{"d_mlp": 1280, "positions": "rope", "attn_scale": 0.125, "init": "normal", "optimizer": "soap_variant", "warmup_steps": 200, "decay_fraction": 0.918, "decay_shape": "linear", "dataset": "wikipedia_en"}
Each number is 500 + 25 x the weight over its row's rms, rounded and kept within 0 to 999. Layers, rows and columns count from 0. Numbers have three digits each. The size before them is the row's rms in percent of the matrix's.

# up: layer 2 MLP up, 1280x320, rms 0.0942, rows 1016-1195, columns 128-159
# down: layer 2 MLP down (transposed), 1280x320, rms 0.0902, rows 1016-1195, columns 128-159
up1016 097:493526533536526537541493513498486483457561524524521498517506498484478500504485530496535520549466
down1016 111:475523450528456469486485463485455487498503483503517484532527469560472504505507517477520487489484
up1017 107:504492519525529485513500473495486540490487489510521532463487531492506508483482520512508498460507
down1017 110:529461507461498486520490526513453550475510480490485515486505510511471541517497471467491511488545
up1018 102:480500524494503547486533483477464479481485489468518531477446499469513527502525483494514495501475
down1018 106:526546496491500451486477526495502456502485503482528518460485508519506498507495518563520464536532
up1019 102:521510495501490500499482485514502515456512479479495537486535495468494494485500478486507558504518
down1019 091:515515518493502538496493496526489481546462523492475474507444472501516474488523527470483434525539
up1020 094:501506536568562530475519485487518509500505474477448475529566468471473486517465534511479531472475
down1020 093:518486465509486472461482489499501502496480535515522486475527499511503467529475520536531486474468
up1021 092:492505502462426532488556474522500518531462532503508510529432526477532530458526464506488496494534
down1021 093:522523498502514526543502450556523496492471457522498501508504468518484471464539454501532525539453
up1022 101:498533440507500496510471528495496516518499498526499516508545516492508484524495483474538518485473
down1022 101:537470527504481469493496515465536494537507521454484499495493489518500504486473478523521520469511
up1023 093:485525518539492515549505515476503529498464465507526489488486543476501495549514483476481504527487
down1023 095:505451466538491482426487565499516496465517501452476510515523512522482458511511508494559513457547
up1024 100:466489528514480499532514477527491501505489505526505474466502481495521506546476476521492578519475
down1024 103:487510489519482467496516465500534524500484478476478529470480529500479529521468520529481506493451
up1025 100:504425515521495541527484515471498498494490533519483482524423502545508508488521525510522537459455
down1025 104:519523473492508530507539503483505439515484499492456501545522499468522536486543476468530511541519
up1026 101:505528514520543474484520499502492507498519510469522482510514509508500464489451448476484535506497
down1026 096:518506465505476525525486487496509421495520555509483543507502474500501484472530539483457456450525
up1027 090:448474490484529512540449523462507559484530487459509487473506523532506485499516512489452556527475
down1027 101:436465467440453489466486478496469429521536528511514521474512503522506504473503510512513465517495
up1028 101:501464531486510527491535462537509475509516513512557508495509496480480488481521464455448498478491
down1028 100:497455518517552531486504551471506507507495514455482541509479462499523477484497478472463495527488
up1029 098:557480500515524486497488531493499496504501479495504445522512485503490525491522499535509512500504
down1029 097:519519471498517523484520483471464520477513508527484453475463531491511520472470470490525510503492
up1030 105:491486511495500486533499557499489445542489479513509507563471511518509476502527516550523453503496
down1030 113:543477498520525495502484527485479496521547521496472529509534486479508462517517498516556539513532
up1031 115:487487485477483507516565532537473511510490493510486478520495497499532482489477501479491477493496
down1031 092:533531539486505543497531468530502507484533494495512471543438490518520472496528498485517465508522
up1032 098:483499494504487517476492530504494517495496503506490489467493543497464473506521469554488460453495
down1032 093:496458483467528505534476510460491553479531459481487529519471523516481479503537514464510475519507
up1033 105:495558488528525490534561476526476536482497506509479484474475488522522483504493538509503503488454
down1033 105:470528502489524500475521483503530487526484501497487511514501496496529502492564466545528479462516
up1034 112:501491529494510516522460498492405494496491481498485528480488526518506491516507526485511492544481
down1034 086:483543514523522491474525514506506496506515442464490469493434474476528531471515497547514471508465
up1035 101:502505488505522529501505494483502478550496499495540467511516474494472575468472471463526508467495
down1035 101:495532511546492497507540512529482502494500561530479517437510451491513468494477478502521481496535
up1036 098:521503502479518554497478479505527492482500467534457452492517503498481532478532474501420507512518
down1036 102:549542467459446473535493495491488483493477484504488471502541474524469488429530472508438475510521
up1037 104:488479511474490527506537481452494520477522507520551511512477421503509531491521483489505501491446
down1037 105:499463506468497489501482541530478527515453530494500455489533528543536486493504496471532492495518
up1038 095:470482522465504521540488553552478513516516480461556487485505496470499470511528494458494535445540
down1038 109:490525487490492476518499465526475505477472489498479510540520460516558490501465467480543497490524
up1039 098:501532465522496490513497446511504483565504449521479520514488502470474531474482481451495514520495
down1039 095:478484527458479489442503528474479532492504529510535503484503523482496508568508516522484504477503
up1040 104:519494512508502480514507500503466480526508462569505567493509545511529505419464502507472509500502
down1040 101:512574487494505508489522525514510515455531524500482519523521506498490535553535531511497499544502
up1041 092:458486486486484507492501500471539507492524521481487524502451545497491489497481478515477520505517
down1041 091:552507471496476523488479494469507531502528490486472528513516510486481511493516501488519492523449
up1042 110:483505463510501502501425461511478463475484461525493472509488497531550486503520485508498511449506
down1042 100:519457569501511503533548483478471562492483491459533522513471493506462499522510494473524494520498
up1043 100:504496482551504483516491492501523532502517510509575533513504529524490537513471521490498477538520
down1043 096:502541548514504533523527508503546498514529487480465502483488509491532537477492522515437499506474
up1044 111:481521476505502510503480501487465481506515539502515527523473530462520474512496485523478514470497
down1044 091:495486476510518559489518480514550516520498451536494464535510511484531489516515521528500452495522
up1045 110:526501512492527499494449508505496488501490525495477561520478505486555537453491515495515465518514
down1045 090:507490482481499518524524476492490494500485463519484493469526474520438472528489523490468507514455
up1046 106:487466507526503546518522500500471490458516537497479522525500502498530542542537571476505501551513
down1046 107:535471471538521528482546486482499508494493507521515495497493509466516521510491487470479498470507
up1047 103:538487461533523512509510503500493504505528464540499508511497505477516470514516477545530501484517
down1047 094:508528480479528499501445485486468478531485529475536491500516536493475503530468494531464468472500
up1048 099:450501465518489501527493487516518520486474552537554520476522499535480474521501464532532524525493
down1048 111:484487501481495503524462499506494538516510520496541461499486470485484529527477482472465496524520
up1049 100:473492498544496498489493450487494515507510513543485496496499499464502492462501512431515534521509
down1049 099:476523486479466475501453536488487490487506533527501561477501484475526468552476493495523467488486
up1050 101:483492451492487556482466464526493542522464527509534521466486452522497512506514509491451537486492
down1050 098:526492475445476496507492542502536530469537464526497511491510488492476476499483488495490522519521
up1051 102:496510468491480462473474501523507504485522485476483514491517523509490489450481503471548525492543
down1051 093:519526534513502498474471505505451523507547521492494510491491480457486530461540507521525503449462
up1052 099:564505492551509535503499493518558474481519602490483507506506482525546520491471496480497517496498
down1052 107:494503505522512490531516511506475529489528483529552484462514505484499496502508492499430496503492
up1053 093:486497498554489554491475476492492504520470503506504481484528469528494508544484511529524485531514
down1053 093:520508481541495521535505461475490488474519517498463458503477509465484459479477506496474479456533
up1054 099:468463510505463501498494522506504436546473549493488478484528502491522450493525525508476491524506
down1054 104:513526487525515510512480453472482545465474493509481509509489521524466468470473477477526491512472
up1055 107:539509493517534537496547546461522509495512535548482520514461511545511495506501501528529492472435
down1055 103:462435494496507501478523493489510526493493483523496484506514509489466481509532516469464488547567
up1056 104:502509488537526491481499482504496505481528497520534533473458527525525487512508473471498444500456
down1056 104:539433511517532491526494540510487520492501481566477538485480525470508517512453425478525484524510
up1057 096:500505549501485448554535500464510523518507510498564493514508502558500496499517470488452502483546
down1057 098:505513485521515513498482498486509524470511530465521454498484509517495524508511450465504484509515
up1058 101:499495531491477469513504551535533419480491502461497490496491485488552498478490536475530511485522
down1058 098:478525504499509520493488491493491514522523511526510490516482503500508514529471534477478536494500
up1059 096:508469479555474489486502550555474543528505536529515501477493502503485566499511499492497491501485
down1059 095:508451509499503534491504542496448541486507530467489517522464504527462506461496544504513529522532
up1060 105:496464468516481480456482501453505501522513516520470502502528511487495564536525514523485505535479
down1060 098:499510500509495535498476458532511464542519468509509512498542512497468540483505536490506458515470
up1061 094:507490516477526490519475467545489545488468431477486491494486521468478506507458515501485474473484
down1061 107:471502485526501511519512483529493497504465477470518465495502524531542537498471482472510516537486
up1062 094:492480459523488534530502543503507497505549477488461497497520521471506517537495507514521479500520
down1062 099:474496489485498480501501513491456498504489520494512504539467487525559508549488483469529429527474
up1063 099:479521480468522519482500471517499502484524478512491486467489521526462481544513478502531530474453
down1063 088:517462522487483496494527459505500494508493519477541514473476487484496478484466472511449480488512
up1064 098:553500489511561508515514503511477461486451505493534513525482482500549463468511544521486507512523
down1064 097:493539503450467485471533469428459492511484511470460522503451506508473529439483517498503503555537
up1065 091:479493477462489492517534514468480517497511486556486531468487481504495495481505501499543491478522
down1065 105:508513482530454494496526499510486507495496519493492499480541510489509519503524490486505509488501
up1066 087:512510518500505549513506476491461501469499466512513544516487503458529510509472515543481496505508
down1066 097:503484496544485525505459528475477522512481486517516515467554500495488486507481516501561511485479
up1067 103:524488455519506488551496496524504472490477500489520532519466524527510562486497517503502495536478
down1067 091:519500501507554510536518516478523506510496522470450512480487528482499473445481531462491483499532
up1068 087:504526507463479506457541481495462510529498477501502509477510483479471499425465520470549491476470
down1068 087:522458494459495515547511498487502520529492520483485512438521477506552500501522466468521523508554
up1069 108:510506512515523515522481485472497546551501509493507507490483524502498466516477480460527523504448
down1069 105:451479508476521484514515493491490472513483559498456521467481478471505454510455503448507534549490
up1070 106:458489463512500546520506511504474520512460501460476498474515479512515519507510489494475516466496
down1070 100:524468489499546472495522515536510497514495514480512513451471499505517491482470519505525464512531
up1071 100:480510498499451487513494530524485495510493511488488512479485487486528520499498514498499511457472
down1071 101:528458488533474502533516514500479538477514498530498505491494515490527493506475520454520509465488
up1072 109:545470489509497496535474509467505536508491493506556500509537523538504493511509555529475518521505
down1072 100:450532526505455506512483478516481501483488470495479509508518487481463496500530516548464510491534
up1073 110:469491507465465512530507472505502519479483516514485488521525493514441474474516469491515518507521
down1073 112:541513488499512486534514537517540489503526470522523458479539490500527504529499526508481499515517
up1074 102:499486474500487485440494504501528467513493489519504512537492494465544475490516508477488518489515
down1074 082:476471501489482537490453491488488512517542497537497511480456504507452477496509474448493527527489
up1075 114:524508492513530473511530478483516508472447463511487486525490496491492500470497544462522453518483
down1075 110:514523479516483559552489444527501495491475509458495523478462539483484477492496467528494475494505
up1076 096:546490543496516508485471514476465481509475530450536493510514461490508528509520507510489489487502
down1076 091:497508453480459502512539474483525498527502519502469544511541461485517505478500494490517531506498
up1077 092:527482505491499508470538500514537528500490501485497530521552443524491507502517464483494466485515
down1077 111:488444497472522473497476503505518520489435465498517467474526481527532490522506539481501498506478
up1078 084:467470521502520487489518460473483500474506516516460478475483482514513517474521558500511500478502
down1078 102:488543506532491562472535527517541475469474460446493504490489512479487477525549485509482483489501
up1079 092:541517486474493528538524469469501455515538479522520503468549481506502515526521498501508502498478
down1079 084:463499535510488532480470495498481501508507521552486474514491504483480493487470503517510509538508
up1080 096:479443435479537494512494573491540536485473484459551461486512459500480513524512493525477538558476
down1080 096:559475464503456509493432485495502483488538440461507530488523488509507487525530482511481544497455
up1081 097:465556415495504484499530467529485479454495567501494496512500510523465457515510498507515510510490
down1081 101:517509499516489514483475477516484466485481472491525482542532468496543457506479487515513503537512
up1082 100:533464461514456476514501539520464535495486460503524513506492522495486519512470434508522528494497
down1082 099:488540531479497507511493486498478500488527501511465524554496481518466531525522514512501517526520
up1083 102:532500475498458471474493490503539524530519505496461469499465525518483509480507479477467499472501
down1083 103:502504498517540551524488513485465521544487542502477527494499532454521472516478523469487530437505
up1084 105:463488493479475496457494470504474490518512536478526515519453498496514481424491515546496511499500
down1084 107:541482491495535505538504506480511496513490488539505474510529545537482517524524560453478510513494
up1085 091:530522525518496440490531535496480512489547519517483467473515524468486493516502469481501510469522
down1085 096:480513502518523467506495490491503517450540518520511515474494499535471537477492518468476529481498
up1086 095:486482503480497537497496510512485469485540465495486505502522524512518484453488510502525514463521
down1086 107:530466499500455506490485468501482501520477531512447478490520491542513473553470479463456513537490
up1087 096:497516502527542495511522521495510492518489515460468515493507495491484468483504471485480485442503
down1087 088:512503503489494472508492468543484505485521522527563531505513522496490517514439456484493524498483
up1088 104:542502485503497489513492506488536504476495548503460494483506502525493517490454524493481525528466
down1088 109:479506499505473503497521497508506505512542532530528489520514489510478564549528535487451538477513
up1089 092:518538478526493514482465485475469497530506525525534493465506539510517501494511473519502442483507
down1089 093:501568485468506507483511501493438502517559487491483476474499538472529511480498538473498474494523
up1090 105:461493487543475468500519510502484446493481488524446519559549471493528503471503497462522511499512
down1090 105:512476472459486467512505497495488535506492466475518491479487501514533501496535509496520505509469
up1091 098:475503489489507528492471496493484525504527490531484486511473503539524498523463501475522481521488
down1091 090:543476501485525484540513477530561475509556533544509476514522468500473513490524500495507516525558
up1092 101:486491530494488518486525495535581473524497498493482507540486512512512536499470524464500507457520
down1092 106:517512489501485475488505502508513498505535540490520539488478532513511484518493487536501509552489
up1093 095:534482451560468499522518474508523505489464511477457497544458487524521507472471495497466507496523
down1093 101:533485510497511449475506512539446518474492501486521460457469528506495506513535516465518503492478
up1094 083:530505500443500500512527508529516507525466525470496465508469517496466487468519490492480491480512
down1094 084:480499521498458494467518527493529488545514497474433492466451514487490453514485535485502508516465
up1095 093:482502508482526486471526493456524482484516519527472480522492509495508499529528493501514538517469
down1095 089:482529500497518460524503492511480541515487499501463500490525513545488510486472528503492492523526
up1096 101:484515491537543528519499546482512502505511553523477554537466511513526546447521495503531483510503
down1096 096:492477535506502506519462474523442478505473470492477455467485522509494505533521481498474518476462
up1097 108:519483521494504491477506500554474468511498541508499494458459542486495498436481538498464504508496
down1097 097:473489547537452495520501507524489504473473471503535491539485435506484487499514541501513500513522
up1098 108:467499479515477511486520500514484523518490522458480486502498488489462516528493509477520518480500
down1098 101:485558539543471513486492469508494523490563508520476544479504496468449505516542504521442469494488
up1099 107:494531490461509490490538532523492498510509537504508519488516475477522490471458497500473582475462
down1099 100:542442553489468494497436536490527464478526524491509517519493486492515504475501496520513502483470
up1100 098:509494502470515498475452456509485464481474538537514470477465555541504519503518508481499474500450
down1100 093:490515465565492493541526563482489501500519515505489503494516493482494527487468525516535475461506
up1101 099:488494525473547522491466514500480503521568461510517494490571525498499506498480490522477515515479
down1101 098:517453490502494492485516490512485546535508480488441515489513532549491479585463524491483502470542
up1102 091:500482498516509478510499532529490569526511551509532476531495506499499481509520511548464460476495
down1102 100:519495477498519489466496540501459524471537485487487496483467481496480573445471442494546475461521
up1103 098:469528428510482502502475479507458482483518546534487526470462545524492506492520446510526483508493
down1103 098:514494482501494510512488478506520461527535504493473475512490501508498528490533536427509511513504
up1104 103:510499529529549517494528478423495467570465505518494487469485508480519513505526478538477544532471
down1104 117:507494498514495534507459556442477514527512533497484449515478520531494497498487494501479489473477
up1105 096:452444496549483481484521486530485509493536497468507515495492516514508498484488542519489511506503
down1105 101:483501505456519511521497520533477544510490532489487505525505502467554512484567502494504469496497
up1106 096:470562540507488515538525504520492474541467486505481500533462488502535528516511485484504505521499
down1106 095:485497494517517480466472532476531534525499525563523492513503490532527471495493506511545532496491
up1107 094:534516524487531479514506449492467470495524519497511472492519517508530497484485503480490498519477
down1107 097:478504455550512538485490498503480508491545517489492519506462472477492489557501552509500502448542
up1108 117:487509486513481454484463488557514533513439502464462504509506498503481466505513500471528484500497
down1108 095:490462524448546462514484476502495479526502540484518515477474481539459465513486534532512505489489
up1109 100:439483533490495453523482490497529470511508482503491504452478489540485503519461461497528472524515
down1109 096:457512486469551511495493464471524518479479522506479448535447478530517496491545509497492492493497
up1110 106:568506495515501484485516485516500526507464476437473512501483495475507495455463514483503534493523
down1110 102:483492520512487489550490471535470487473508520518486496492519544466500430545520462491507493515476
up1111 104:495512476484537506519450474509498493492462487458525533528529509515486513480480462519502535487493
down1111 107:525491508494491531525486482500516524449465472480492480537493496520471491520489495487460511570536
up1112 100:527469480509480523475532518477417507518489501440490458482514497502510474496567512497507505524487
down1112 109:509503480510471490439505471475508494487540499475471477490523502501484517463491523499471500457473
up1113 099:447507491486495481475431521470517464458477580497523482522514477443520540489516481464508457513515
down1113 100:484506471479490491543512518507518489532503412525513520491489485479493483525468467448476478513504
up1114 113:475512493482498455520475558507490511533516512500485496532517479479470519535493490497564503488474
down1114 098:530470489521449463481478518487510497510512497521515510515508495549467506505500464506484503557539
up1115 106:508506460454493488537545536471466528488484481533494534525514479516512482498541503505544484486481
down1115 109:465502496485497472516496467483480462518496490517493538477477500481521555466464536503517473496490
up1116 095:504481557535479511542481517487505492528478484509488483490479464500499477527513493525462525481464
down1116 096:488493525464514484486489496493500471506508531491481491428517519478483485496495478483510535503474
up1117 105:505478511519519524461507489500467538519462527449495497489535493535519488479513506509492536489523
down1117 091:498493507495496469492505481502490491501508536540530490419505466471493508538505559537441515497493
up1118 105:467532512477510436514491485469506522495504468517488499534514518521480515468474497513458534484489
down1118 103:514497524504524506518510487510489524513510473576481492487539499461493546471477493504511456523484
up1119 098:555514538525504491490446470529497472475492483503498489506498555492507514478482565472483520497507
down1119 092:451507504501524521486511550488467493545485494486487553518510485484504463498478499486540491532463
up1120 110:506485513486493526516503502481456512449522508467521513518488462550501506548547513523515488469456
down1120 115:513494485493463481513510488539513502512510477516500505542446488480509538517478470489501505508496
up1121 094:505482509541527478509478531514490535513476556479476479491542510539501483490510502513507495498472
down1121 104:504491458513507465470495483484497512477522470492509496508486484478498505521532445484497539478520
up1122 095:491481465548488435483533514527492496473519525504509536440453486512522528468537492508516489497470
down1122 093:527498565507481495492513504521466524456501486547502529470529535480496476455518532521465514541488
up1123 095:512509530507509539507450498499495486484524489483532529472493490563462481496510482503501444457532
down1123 099:505467471508456488499499482478562493528486488472515478468519503501526482521467454485528502517535
up1124 103:524505510497481467486492457514484532466485457462500518505518508512510499484492474469475492485482
down1124 097:511525515458496505498490546500511517480504480492439535560515512493508580489519504502570499480506
up1125 094:519516507480481523476485481503509495545529496521521498485504504478472478507507524440524505477539
down1125 103:520509466522530499496490469480516470461527504518494462511521459523463471491476513533503492490492
up1126 102:496508489461549503528502459488528450477498500482521524529466501545492487527472457509499533482488
down1126 097:489486516498497460512516544498498501494505483506521463507527511498517492467541491471513540545497
up1127 106:509465529500474494528556474496493463509542423494484501486518511500515489494514470494500536514516
down1127 095:533535511517467483500526493505540523471476472507522501518519517512498484477503522500451496502514
up1128 105:484499510533497470478491517488509482525520530541517517492511506523501507548530534495503541479493
down1128 093:536454445491473495526486475472514503519472508482476494517492487511477478453521502504475502523528
up1129 099:501509518482458469493500524505453472481478475524496528499537465512536529463506535513540497488489
down1129 107:503493499482508482524507513507507499489480513499446477470494537490469502507503480543526508501494
up1130 098:525529527458487487493507526517463496525472479552482517460493488534460508517496481535455507539471
down1130 097:498520513511530514477470503488486497505473526489533497492473500494500462490497481494484509483455
up1131 105:486475467482521467502487526494498497500470499490463479546460502461498469473462513492532479492467
down1131 110:486476539526526558483490533516513511523475500506506486494529487532461507511566501507464517493480
up1132 100:510517515468494523513498446468477498510476506473449483490512486481496477513510512502510565503501
down1132 099:518492475474476494475469517496498494464448523542496511495506488533531500489475471518460506493488
up1133 097:525477540524508523510468494541497498546496501495533509476471484549488534482507555545497473517542
down1133 090:505545539505527539510515506509530502499552506475478514491508451475499497510484530513491482506501
up1134 098:503485483473505497477490500510467507507470525492474499539516519497491512499500498524508506505518
down1134 108:513465495477500490435525520512529512474460527479531464509497497511518505461467477509536518496504
up1135 101:530520517488522456508533535506508546513483509506512499510503496536502491483493513480448515470487
down1135 103:557491522476477491522549491513506539522483479511533478514495486494459495485516519512470494491528
up1136 118:499462520511455516535484524516527492501500482482455523493481460497477526510468533501503499501525
down1136 111:500496510470466488485530472492516517507495494534517478498511491499499546513494487484458480496513
up1137 098:512512528496497535467478495533503524550445469520524517501490472496512501493468518513568477514481
down1137 101:483492474496452505535486510511500466487518484475504509477503482508489528484469472519508488459494
up1138 098:489492495505458508506486490503479489473519490478479468492459528469508462538524528509537489497531
down1138 092:537517503522520531456483527541482536472532484511494502536514477484517510480500489494526509491474
up1139 095:523524491530475497529502505465503525543521496497495485497518490484525544480483513523511504495516
down1139 105:507506531482510501471467505522518521474521523509489486491569521439505527514484522516493509505502
up1140 097:525478499513497479457515540467538476501460507512517553498529518501516496473521470489532452496484
down1140 110:577500495455465507473497498536531470480461494485473486518527520469513489467479482508502519544497
up1141 098:522520497518490439490496466524536482495475497497495524500523489481491467535536470524537550490497
down1141 105:516489486427484469489486483498488479546487482469522450465518488555504513505491467528494514524503
up1142 095:502499523570540494522523466513510492553492517531477480497458522465512507524475528496514455539517
down1142 104:543489495483569463492534508505491500481510453518486504509529515515481511506452481483474464517485
up1143 095:539522464502510515450513513473491500522519523496529472503522508488522493501477498499522499501484
down1143 092:489516491535511504459525506468522523522514458554523505494470536499479481501512537556480476524557
up1144 093:458500477529539509452532481522486520483533533460457527541494558478493448483514511495503501481508
down1144 104:472517488531531471545524530489538519480485466469532491457485500468513485500533444505483492504492
up1145 093:492493471505493498461466502512474500471513481492481495485457509471498473467460523484462502495499
down1145 098:503529525524519508508507510512502532490506497518496465475495486484496475479514478516472493512512
up1146 097:528466517487538568501508480497546498516501522537506527531509548463469503512535471487492492480474
down1146 095:501497504507457482498514456507516492490499516486516459482544497493478507551550472513501559495549
up1147 094:456528475495490523519484500479513484539502522547481514494471505527498459483493499543545488507470
down1147 107:465507482474480471494511507538505480498503512503499500489523489459515472506497539491534506496495
up1148 097:498530510512513531514501465463498484483439502516479535484471501500504517436474457520514485514487
down1148 105:476488479545561507484450478495524495471511478517480559508487482493527505463517501511496443496478
up1149 106:455477492546502457549492481536516501461475510495485510478517493470480507526478501518523512507481
down1149 102:530541464528488525522510525482474545501515438488483494528508489487518443491535479528506467503491
up1150 100:477508495488448492496513479477540485511470524510503530543533512491507492487554598483495491511516
down1150 096:467476527528469505507504472512525503517506493510476523483508476504510486488507522449527515524538
up1151 097:488483472482488519477464525489561497492496474466481501531476477541531551487493478477467460500464
down1151 093:491483501522478475481492490506478540503515479511507498476518495500472467537493442537531495457491
up1152 093:496505488525482467528510485533496504494493513549482508496495526486490522474477498434494471474435
down1152 103:526526462451444513512514468452506497494443455492475525453460518498503486540497482524500480519544
up1153 095:512483517498532536505481547473537492518489521485537489526491502486491532499485487476476461503441
down1153 098:481494459560490502519469517494548456481518462526505495477510535521464518454481508499463486483525
up1154 107:519527476546509494520510469474489474494505529499504515487508482520477529461491478446529477523501
down1154 100:459468479484487499515450537496475529487517516513510495512501498466471546519531509536546488523533
up1155 112:473510509492478500521512539517510487522533499486495517479503516473503489509488471521544494524514
down1155 113:534503466511500488481514512499460474502525501513524493497474488502526522536466450481486499500489
up1156 085:506517473496526480517510517511495517503518559452504519531487503474481483475505528482474511500503
down1156 095:527469473518558492494493491543517505447503494514490479513533480483543447522481476465488504502487
up1157 102:505534507495517523478500497505471494499463531533502527483511481497496510485494518509527511502544
down1157 093:469544499530538532550492513518501498501548464479494444488495499529530472517517519500488520497552
up1158 097:521499516496480467504480477530522535538508479514517516542518500477517487515508502501542503529490
down1158 093:482488480467516457483494508498485486477485502508525440481440531495489531457478484475516507489521
up1159 103:491470493516468503519481507487463518473525527465511478490462467535486505486549471497525482497475
down1159 109:524505500523489502499480516470477495524472496519533495441517467497502425511467480530562527525495
up1160 119:497521457517509491494490458497469495501485541481474564482535569540493498520495501498497531495480
down1160 106:500475506548465497498463520496529475550471502490496502497517532535506483484507508539482541490534
up1161 096:529494519472500502494525521487498494514518496468498480496506481473468507519442522484475531508480
down1161 091:499475472502434528488500465533488520486541485502485474508487523508512475496473515506520514536480
up1162 094:482485463541522524522526540474520480494455486489519506501512527507468539493539478511509525491483
down1162 097:517485517493511509471528510522498484537515472529485488514514505489488507513472487543495517508492
up1163 101:460480525517517468535508513550474528487506484504532476457484478500493505524535511494555516517491
down1163 092:507496515470529528479503533463515426502469478501475479487495499445472530519494520507563497506520
up1164 098:436539488527501518544521510523483520504524499513524502488516481523535497499528478481480553491500
down1164 094:492520542500496481449527496486454466496495472479503527511489514530474498527485507474512494519507
up1165 103:501538462480486489505518528498503495512530500491532525465517505501468515460537492490489528508495
down1165 104:490498537498480526472462523526487507530466538504541492511471492524491512509485524441486536489508
up1166 106:488535506502497520506538485463437511462504529545521498510514475480512496522510520485487499536463
down1166 102:543485517494509493473504470493469512512504504528480529445534520467508493474476475522495520515575
up1167 106:498502522466499492503512503431505502496524553498519502491475484526467532515532433542465515446506
down1167 104:505445455483469485472459523530480482498516571537522481553538490505517530508444504488499480481480
up1168 103:446512494489536482490496508488511531455518520477486539489478468511536505496515492512455516512498
down1168 104:530511509539462471486501491512499486530507524486514546497431493508491497517479489510464477517521
up1169 114:495521453520546502463495480495497514500484514489487486494473489509523519480510496481518509490492
down1169 098:490472527545498537513449552480490527461513473456527499494469473501545542509514496523533483482486
up1170 096:504534506509494508474520516522504522506479528520545507535499512530501523523531486476488512481509
down1170 097:497470500461477552524507488497527503471529543499485495492490479477507540496477471460509468527493
up1171 111:466480486540525507523513545490488460551485483519526469518506512503509522489512471449473504492499
down1171 098:500449491514491439506484512488500533484503517530477513518528465497482549510459484505474503538492
up1172 110:490542481482499465524508517477477475542443499492491512548491492506475473520493467513479549503522
down1172 114:484547507499484519513489482494540467514491486490513487466519484472464467499571495523470509510477
up1173 104:506502531499565529451496489498510493499514491514490533532502496501525558480533492481475557540515
down1173 098:497499515522526515509511533517488480503454520513465497496483506483502490494468477505535471524523
up1174 091:485530497482504475539526528457497496503502531510454486493499465491464480539499461499534497488483
down1174 097:476494479512484525473504471477554507461482470473525475550493510530529501512511494465468462535525
up1175 105:485490509516495485479502512510503518478536505551484507460502492521488508474477486483538488475516
down1175 095:486453533541430481499504502458494476538464542478512498541509456521492500487477509508478491462533
up1176 090:507510461542501540498547461499490479505500533526472534525477506523558496513513546487512475500470
down1176 094:470431551513471485483513485502502495515509517469520487480489496526517471447505512522522491503543
up1177 105:513531486507507512475530477508493496462477525480494489482478516482508532568514548491463491478531
down1177 102:498464503486481473527487481484516503520489469562472505536542512536495499429519501520473515533470
up1178 102:475513497496510523510496487531494496439506466505460487513537469558530485492459487504476504439481
down1178 093:472492471493488532497496516548472474503469484468505502483499519488487543485493507470469499529496
up1179 096:533503510517488508526501489437501467463512498491509553467534512538484528492470529504491492474508
down1179 098:464520504494483495484482551548508480516531487472481494524532484505474532500523505490518489531481
up1180 088:510500502457455464468463516467495447505536474519508495465491495523473499500459504528485443515530
down1180 101:485553515468496505495523529563465559525483520526504513503519502528507482522501523545497537499510
up1181 099:520481477499477470494500509437517467466505478476509513537464465494498476528498498526487520535478
down1181 108:476490513544497535509498513528497513508514462501514508512502516508478467513494499462478507505513
up1182 118:487508497509466478493541497484555474513480486532424506517507437510522496522512508528519509482493
down1182 104:476457525467473535458498521542514480465510450526510503493522498528482452478517503477536488474483
up1183 093:461512475499480542479509506523502531470449503484526510471445515500542495471519503501521492497511
down1183 105:514528508481511450476463497489498508523469497502484469541505457473474519461500488466534517521520
up1184 096:457474515466506530467474488522439532481514494515516551532523507476517506492495490549491504519543
down1184 107:498503458474483490500520462504556464533489532496538468489523481507471489521502465475443503503520
up1185 100:506528474533541528540517510506494508506427477473491542469476555502510503457476507510527501471481
down1185 100:532478487529542525506505510522528480493506514516507492519526468488504507519497507480502506536544
up1186 105:528502533494473532485515483466489457471499506496462501508508484481521535492462533485509534488517
down1186 094:463511518485508503507501502573506500536460451467507494514546499506473472513519512486510493546527
up1187 114:506503464504534475499479485518488494535488504473502505506504504483487488494495551474466491500458
down1187 106:508516474452497483522518498485494525514558528521488496505520506486508459497495500490507478550522
up1188 099:460458479514483529487505493497526452495497471551520511500480526486502530502494503484498577490483
down1188 105:499455467533468527504509506475508511484535481541491512478457485544497539495504464522515451481447
up1189 091:466551496494476484509517499512521519479493536474465505486475506495456518520492465471462503485516
down1189 084:500453499514517495504480551505492489526516474516517516517472534508523533476507528492541460473499
up1190 096:486494517510476518475495491501510470496480510510513485426468480507501543522471501524495458477500
down1190 098:501503514486465504481493538504508501475491492529484472508497483516539533513511477554488454435517
up1191 096:501511503499518481520496496426498516515541512505531478490494540511527489482501494516487513514471
down1191 108:493480533521461514504511481527516486509503473549522511486467486520494497453531474480480497484490
up1192 101:539499507507533486449495500563487505497549506545527476486515501511518533460484525498505471507535
down1192 100:509530488493500495492508468492495466469510495514478512461512455480481479512484447499485506520501
up1193 102:501458488478477513467489525493507501533500501452483501512514522489510474514514492481508513496507
down1193 105:470506542505484491481505474501526468449505495500523497476491509531489473492527452471484543493500
up1194 105:470521512515475546442477506499513498477487481524501479485531464460496493502503479489550525480475
down1194 097:499466467526461500469494487493490511496504527477506481486476499510501514476473545479482532492518
up1195 096:516519509541488513467488446503492545517539497497502491508493525495533545509485514481502541494441
down1195 098:484577501506510486517508488525491521504467469515502494497536499481467483504481525501518510487550